config.toml
hidden_size = 640
norm = "rmsnorm"
rope_fraction = 0.5
beta2 = 0.99
decay_shape = "exp"
batch_tokens = 65536
train_tokens = 669600000
dataset = "wikipedia_en"
Each number is 500 + 40 x the weight over its row's rms, rounded and kept within 0 to 999. Layers, rows and columns count from 0. Numbers have three digits each. The size before them is the row's rms in percent of the matrix's.

# layer 6 MLP down (transposed), 2560x640, rms 0.0383, rows 1988-2028, columns 560-639
104:462468480470485493431493512468479469550516544539529533506505506486518443491494460513548415489434485515499482509492504464517528430478432427465533465557445520544488547497524461488473478545525486428472484553451548505495511507440446497506472481
108:495523439611496541461392490501468503498510385533477524507564544474522488495571465510520454524503484485503453520527547474512483461513588510475490477443455499544517579516471489544486568529425490477506542448511537570492506483573522470509514575
094:582522480414493470592477438539509535560507425519511510522445479482471562508513443548527486489522419509553501513459496455558532490476586515458510560512544528516492602494432521541541487533480489497463535529635467397511561472538490521508487540
106:558422458529506538472458514590482455502509452490445491444565537492441477527457544563605492461452481474497491454498497488456500518524506490500447485516474520410433558454485513465492481525471418538509512517543480531587553471544471463560451536
097:500484543462496495502471513472529505580531504428453551446571517449454492619513462531491484468509480465522534466476544555522493562470508560520468556449521515588537552459470514522471537556476477513529485474535519467516500502475487477463515487
113:514480509473444531476475430517578518467519462431538560485540476473470462523515529531458519518469487549449469493466554508494525474426614510485487505597504539500520495463476527465540529505437487555527544491527502460547556523517465453503469513
092:417501518501505454478528547463432474506449604540517575579542482578511457578465503475549513479518489519435509548493473520460481594548550471442467545508464436499526508502467484508471441508481480553550495471510470556524510525498541496525504540
101:460512472452520521405545455503513534470494470500473462461470519492532560568446504507562525481500469516465536519525509513414495481541447443408511437450494482469539534567513471394477489502434501542465532570600454530508547515548440467510429545
101:557467482495522561499532419446448502478526441530545513522524464474477568515507459529483431504467524531541532457542545557495513485494514515548529530544486500527485582507456506475456624485482575531539436563461505477577550518524529473614518490
109:512545501495410525385463484583501522543526515540528464471567478477517513482512489516492484470476402468521526457443466474438548552579489498503528478476492475506526518463500507460453464524486457479483460502473467497474526447466530534473455512
098:457452481496529568487559452514437598463468503504522474576615496494487508522522498496538487551500560487469488527490558573507475525498491469475537445500495553568470543531480458521490513499529513563555482469464508552526493507439433524417512443
100:433545465486417538539560485495580535505490521515552509492462539480574515532474534522505517481480540517516547458578488516530432462524425489532522414438481508416499500461495513487481515506516493534499538435450558543583512426444515465509453518
096:479532522505474497522414481509540526533549455493456500476489513449531491462523488547536486388496495550482486458573580486458482483518535482524533479554483490558481509510515489449586521547494531480534479500564537491480453484544472472457526493
098:545508494453459522461439455475491465463493485425493559492502513454495465517529500486544529480549434502471546479498461507572478536541470472489489489450544479483510508513485518462486505390422567481503471512530485544459459480507575475596521554
102:469492529507477531485484577479483498438509444525464505503459425520514487534429518525470516509526426572470553514495482442516496464452480516551498527482484507471462452499552486461508466515457582461508469560487487519521436450488464534501538501
104:500445493486543558496474574546540549438513543536554523471544545551493419436520462484425500527523545509521463443529465509525481514444529530543519479486547439547470520489466569504587492514486498516441499449518486537488451539534469545530583468
110:423525516507507511506504533470505542532480469468486455505437538480448521469523477480483531506558512520466553481489571514497414435521508455500579497525523532503443493482437513541465503545516465491453538509499432508483486506497515489426458461
087:514489540536537445478519473543482561569568537471514458555470436505510445489516559470551416468514489435476403441555528473522457456411462505524436462475430461575492446513443477522508522487512439617563522434551510485524489524472571503540532465
102:455464513433515514461511526522490530468471435506517442454556507518480466550581500497494480475478490480510563541528521530517561528500559509461415560476545498525480456482503501452501444575494473506493532526468483509526503481478451428550491473
101:492553571563459513497473530467515565532483431424472540493527489446416550457555512537505509473482502483442504443560455524556480480518515441530495441517486481493495447465521565489471513461502548532406503479490521525538521558467561529480555462
102:461501483476478491496515544550536542502542478490554489494510480512440465568428482448508512488487438476552494488517522522503441545486478528556506465492496486468506595449517495478511510458470421535464402541587455535488549506435446540528524512
107:524497522416422484562517505502547506469495525551460496477512469555480502510533529507534553530502517555454542461539489484512499431491441521566471544535510570472466467521462544583495548495424460512478576524505570552502553409482517507513503450
094:482497461570538490514469526550531517420488485550511523494446518468459512547417499588490501497553588522496474543485492500504498515490491636505479463454520570438466429483562519419488485509465495590541513517449523515507471456564491475487475450
099:462515504466525482410498578447484553501472579464402472519465486523502454452425467486528454480431395471532520435526484465481414476521436523454511437448521481439555406480433505582506463520488476406535499476536528569518513505463515556433495485
092:470499477553463466530510470520484514509512472505468602578528517521509480442542480499593478462457553485488494515467482589492503503470538466498407513519453514510530501523460507454533543538527461534490557464450540474519486528489485561486482489
097:499467470578512556522518568500493506519497542538522412536470534494583470584521485428415483475442571514485522541507451501467549540512532520502506483504488447563480431441551445533483465508512476536539568517440465543421525454445486493504523516
096:521479500476481458519508431517546543458504523526500472487534518519514480508520522468476524476480558477516502574525494467477509440517477532503477477480486496481509516523557502513543499528501464591487518495519564374533461546584518504534506503
102:609478453491572502473564446467509496513552459492513457459507507493479524503530463497490563565457518499569469538459511419492468427512550498487524464533512471469522539490582448502464442497458432537516457476517536446454473514550495495491525476
103:503553459427460482475489544492483519390459516440557480468401525504518462474521488471465458521490499541561548506561537490459475529517513495427452531563432506568532521576467494491537462536489452433512420485391495533549503506490476491484528529
083:493614536545524523478492464451510539430537464524531503491440468474473626547455486542500468465482509512463473487448530458532572496411583482541522473464472457450524448484527434521541558502503471361494486514397447516537571513444561567503504577
098:515530470439557507476538476468489464559476455493498512527467470492498507481520522440523527539523467463553496454523536465524476468491469478501539448500461489492471602484456532564471490365498570424543549515431482587495534510549458479530575507
119:457521546471524488473478564492519464514516560542401440467515547564457521533492508546457437443461510536439480439548504554437483442432502494501474443524459491492539477472509469545487546513445534509471499526544555525455517561501440477423530471
091:535541409486439560538531428454496486484462479512479471477504559462441504545488485528464496514526500465528503513522525479497473463480467518525556518512459506526561491577509467539508474499491540457470477528535498542509449512586544483542501546
110:487545479501535510492553502480476518530531506491531510499554502532499446470526520457470574474488504480480458510502462449478501476605543525525471512503490497412560480503568484442553412515398456465502503510495463508495489486523498534521493439
102:533517518509508525507446518492563448520456480532508468596517574488505521506488475533489559450536512464436509431492538498442505474507492497559492489401560528537518425543530458545533469412528472503493483461499462541498483465464586443504474502
096:501564617498458491437541560533445407495443543471586531519420547592524459527493505525473492497446514458555480486542486502508457485506531511463511506483546519494441455487525533506479485438502543446479495584559526537461456537511533473517553549
107:425424499485582538540517521554505398452503548496522512476540535401500487523499506451454507497445518513585431519481496544500472529474435508523530455525569424432529392474429478504467520593433531500489496537515484474497522475490490442481471469
091:480495531444542468569518559536515562436455550485462498509494503547531476449525503426523449516599542510488517499506499497471464511458574436500514541440486525442487506434542502491497480456506528487507484498552435466439415505543493430526532464
099:581498509525488534465519464482509558506500494458533493477472512563489516536459522460462449614493557417538489477538523455469442496484480430572496533494525495470519445449526524475517453507457508582493500484457550493466520421543499478431553476
096:469573474529501564478521587499535526457557503525462542539504486500501440576494443508536521484453526561529518494462533481409457511481486493571508500517478504495484493502571560510487485502465553434534490543444509549551471505556430474551507504
099:445529551431479473418472428471444488457527544510553433523535466572557440508519492506465487534477506550493473450470538556555537497449563464551523500466518539518473481532521594532559522475440473571566520493467485575473504419495521610498519492
# layer 6 MLP up, 2560x640, rms 0.0423, rows 1989-2028, columns 560-639
108:447551457522551497538476505541494486490541511494536499456489465470498540434482489524497559605521488466549493506480530517519384477488580476490493469489477513497478493506420439499478521553537538455557453428481416532476460497566472500486493473
098:514468537513502529531531563436581479541542492455485519501507498557484489472563482450525487504472475465544442518546576497518494529535460418575512557427474500482549550485542574507481474533462427551519535490522431511507490453496406521497513445
108:532495527421512511465476537540593528497525451462494479526487440463506464499493602486512454442467530442480494492544512531492523449523523538471508487426486468511431516426471486529460520538480463496471496522478485560448486457474465538514515397
093:474525572469576449553546483459405464539577556505483477526474458519534507509461486486499498535522489502486493481532553503524446512482526508490526541520484553504440526483485585448572519448508569512495580455455503514564411490488440437518502466
118:534474511461472498484443468463555467464555506502534486449478485523478519546450541522463525560439541518556541538535497497526502527500611480480498538495435471449434488466493561436529534539463482491578524501499462462522509480547469473573449532
089:443492481487550581481482465514550482550502512496517530472493456510452532492491531475551544528461567497526466581494558472476488504525464533582473537484515548487502548454452435511452494483460497561519541431446554392479525454435518485482479458
099:475573452571498510466534466469488377491545455538553445438501533520506438544501504487561453519496504516500509484510472481461487520514451519466516469526521485520569545439485518462514492554474540502566504509491449514519541541512473502500511493
100:496522552471446504529462572470499482505483497454452472504496431486485505501462530482577519532489519491528415548525467521553488533494519498491499490461470544514480519488429518445536453536528539526536513479459500452437461508548511560504484510
113:536558498457521539509454441547414546539527510469450505481537478590562481467492501516561520514437537497532469502456498518497405518472497550537509615485458557450492533483543516520503545525486441481538436524453548494520397421577530477512491455
095:524507563544533545536502561550501475570567509466525495483512508405514544475475539449508464515453500476498506479481644503440478570519501468550436481523510473503519501600432546494539479530505490466490478488527492483451542481516497494574492516
105:571512466525512582541437521471550470466513444532462505504477541516504478500462534462551476507451528467496532550407513584508481474464568512544457473524414598492534527497577496524547504499561441561644492460493549469546472497478488451501494497
095:554554570500491548479459435463534487467533513497470495541518466497523502553497500536541510556533472524495563512465467489499506474507546465478533496512433564518452507477527551495509511522554493535524449500503487489512478466518483552436507522
097:453555519462477559574457501560515564536490454457522548502465499539548478505582488493553521514435486527422532514500474563513515511466529457502481517509482501542489524497424546439459488524502510471484451524468529460470452511582508546520528491
104:475501557516508516515441520476495490478479488487519512520492494521525523506545578566480439496530497475527494474468486486504419503486500484499493563509443456444524474407524542499530527516572531480558422572610531549554468558570482525469525549
108:546560515442511471449467534497492435520562523492453521460452428475527512548502560514579520549393556484528564546486544498524512502477445566537441478401443478511548460585444505542540508506529516496518489486479498485504503462466537454443485569
117:535446471437617582513483577520498498446587514491519522464483519460532557465427562505478438517455491445500373514479493508569500460456530480495547542507558566494496471492472516466546484467461501441531504483560496467552465456495527502536569534
089:419524478501519522458434467557500463477513502495481439538500477508463538539528544483531558524494559571446588523525474538514529487486465539500589557506541557499506473481395504454543498547583519457584575455501418489485456519426500520442470463
097:503483612502483524452514608495486495499486511458492519535443445508486495466452537506499446496537492530556534419464501506419493424461497564554539592540470457467515458518565480481535494518557502504477523526451538446487479449494470503477461524
105:522568499508539467559498499430542479492514468491444470508463443525471485529496419434523478467510499495469430480511481520540531521502509507577539523487497498474541531566452539468503520515474507530478539540552511444508509441541460540445496438
101:529533545513538457551528496528539437519577615513493491404480506464520555491504558508470466538517487476518490397507523497572507579419536526487508440506621439520477499460499496516480610535510518468472448456478470574490526530448488482504541493
108:536517453532621532628488538507518469447476495495539465462520498502495507464519536392499614506516493501536415451480487536513462487499547515568507542472389551533545501538508456507475503545508495452503536462499527580495470422467435485514475455
090:491497520465471519431536520517516549552476505538518536541487451453548542479506473412520551462480574461544454464516499512493535462534439478527566528528550597492534537504429476456507451486479524569525465490515567511557490530528443524523534488
096:483462556429559510497508523525497478520549484570590489533434519460572486526477524502500526467461488525494556485468518504545413498544555584480444495525559433501475477499524513517456501504517496468479449527478480426553507534546445544493504458
084:446475513467499501458409457530491481529505543512421459416514472473464521493536537499476571503515518546511504470493555525525482493502486557535509436584511505408515573489484513485439550437565515513550481461479498508471524473541453434446458508
097:481450463496526561511503470488527499540525479553555452463467502413529520521585518446470466525440529477473509469482432494508553561473488491527512463521481451501559513479475580575470420540548569462509488465530510486483539463497418500472501479
089:428581555483507471528473529481463478503533511533481466532462560534519506507462506505523496542498603558555535471569497529394460577485554511516533484428489536486518547545485511486507497464541557530485438433567459493501491564489537491473475551
102:536496543516532521418441457417521548524550530458500498536537518579504481442540481481493447502517539553463482521522581607506448505459535478555532488400521488464466471528503522491525466454530561506588482482563452538509546493606509491500423429
099:514567510479478439536526493503497523531491450489548523495479422472548410464539582414474477487477491486590475534436566556499476500513517525526520484456486455525494437565461486389501504522421482455528432436464512472554459470556456543459569435
088:502435518432484428511539519513454437495540558513473503537517445550537389443487547414505553517497509511530474458519498486508482496542466482493567514483507540485470439487499551494495435526492541517455518553515520484511459473539469433527411445
098:512550486394582511489533502443506387419497548475566507450518531530518547458554475485494479532432488496487456541483512523518505497548525438525537519434478519526531543485457535429544516478516505463497538572493517521405487538444475450477407558
120:533565581533587466476472500508581517445452575435487440549531510552496496425467501564482486465511515516501474443571541535534487508522463561509534470529536458451488514478503505495506572527472486524466488537454506540577481514450463465432533526
093:478543547540536523424467496452629459489481500532463486504521525559498421511535466556508548441448517513544528510551514622440475591460534488583469438525511500507506472525435569472532538570504503569502460517467474473514455509428462441432556434
136:522522483474550515453469501480447407459566517576509501429502522499541498424505515426503547510480495456504520532478530483525442479525534513495587516550453550450468459578523564444501519528451435448516512424450453536497448529521444525515488434
101:542605543518482482524437512434533508599536425491469457518525433473558520455453475553548458452545497494496515414528507530512479494464564541543544508454527503590502500470510561458467505522489473481509518465532532451509483502484518449457541442
092:478563537475517488497422491527513514479457458541493521481488473517549556489430502512451568543484546477514455524546501514409480500481552483469472505543475509498419492520508511485543510519481504490518489565570561432416503530473549534508507441
109:468460463459586482512450475500545424480591494529521471545459556428508487535506440533517490463531519503554451477502471531503473562453509549467520527520545452483516474501498601461474518478427481506501505434460470511524557418525523502490501532
088:519445563476442488419510486516450456557446578519473505514469481418522482464426486455503490443520490486502487481470537529580511515465482490505480518530459413464465521511495531466443526469495453518530479423542518510477463568440534462473524434
102:554524473547559494530519493544509467507504520500550534466502478466455493528522522559505497499504504543463541424516456511538553525409505463522491477460488497523514520543456417444527536514547500511498470491467494521505460575462530449546548451
095:440457478476531448475534528498547433545461503490550510446455542491480573525508571478516555540477542489491510486536491533496411524455455464524504545502459509503515466474531504559490563501484527481470507506473466472479466494423479538458545510
100:477570521441538517465455476506540533488455507497566514548488523510522481497518512412514534533472564482507422514473480513500483511517525433567526532506537386499502496535490531468450499500458494483573500484496448481505467412466429514556535497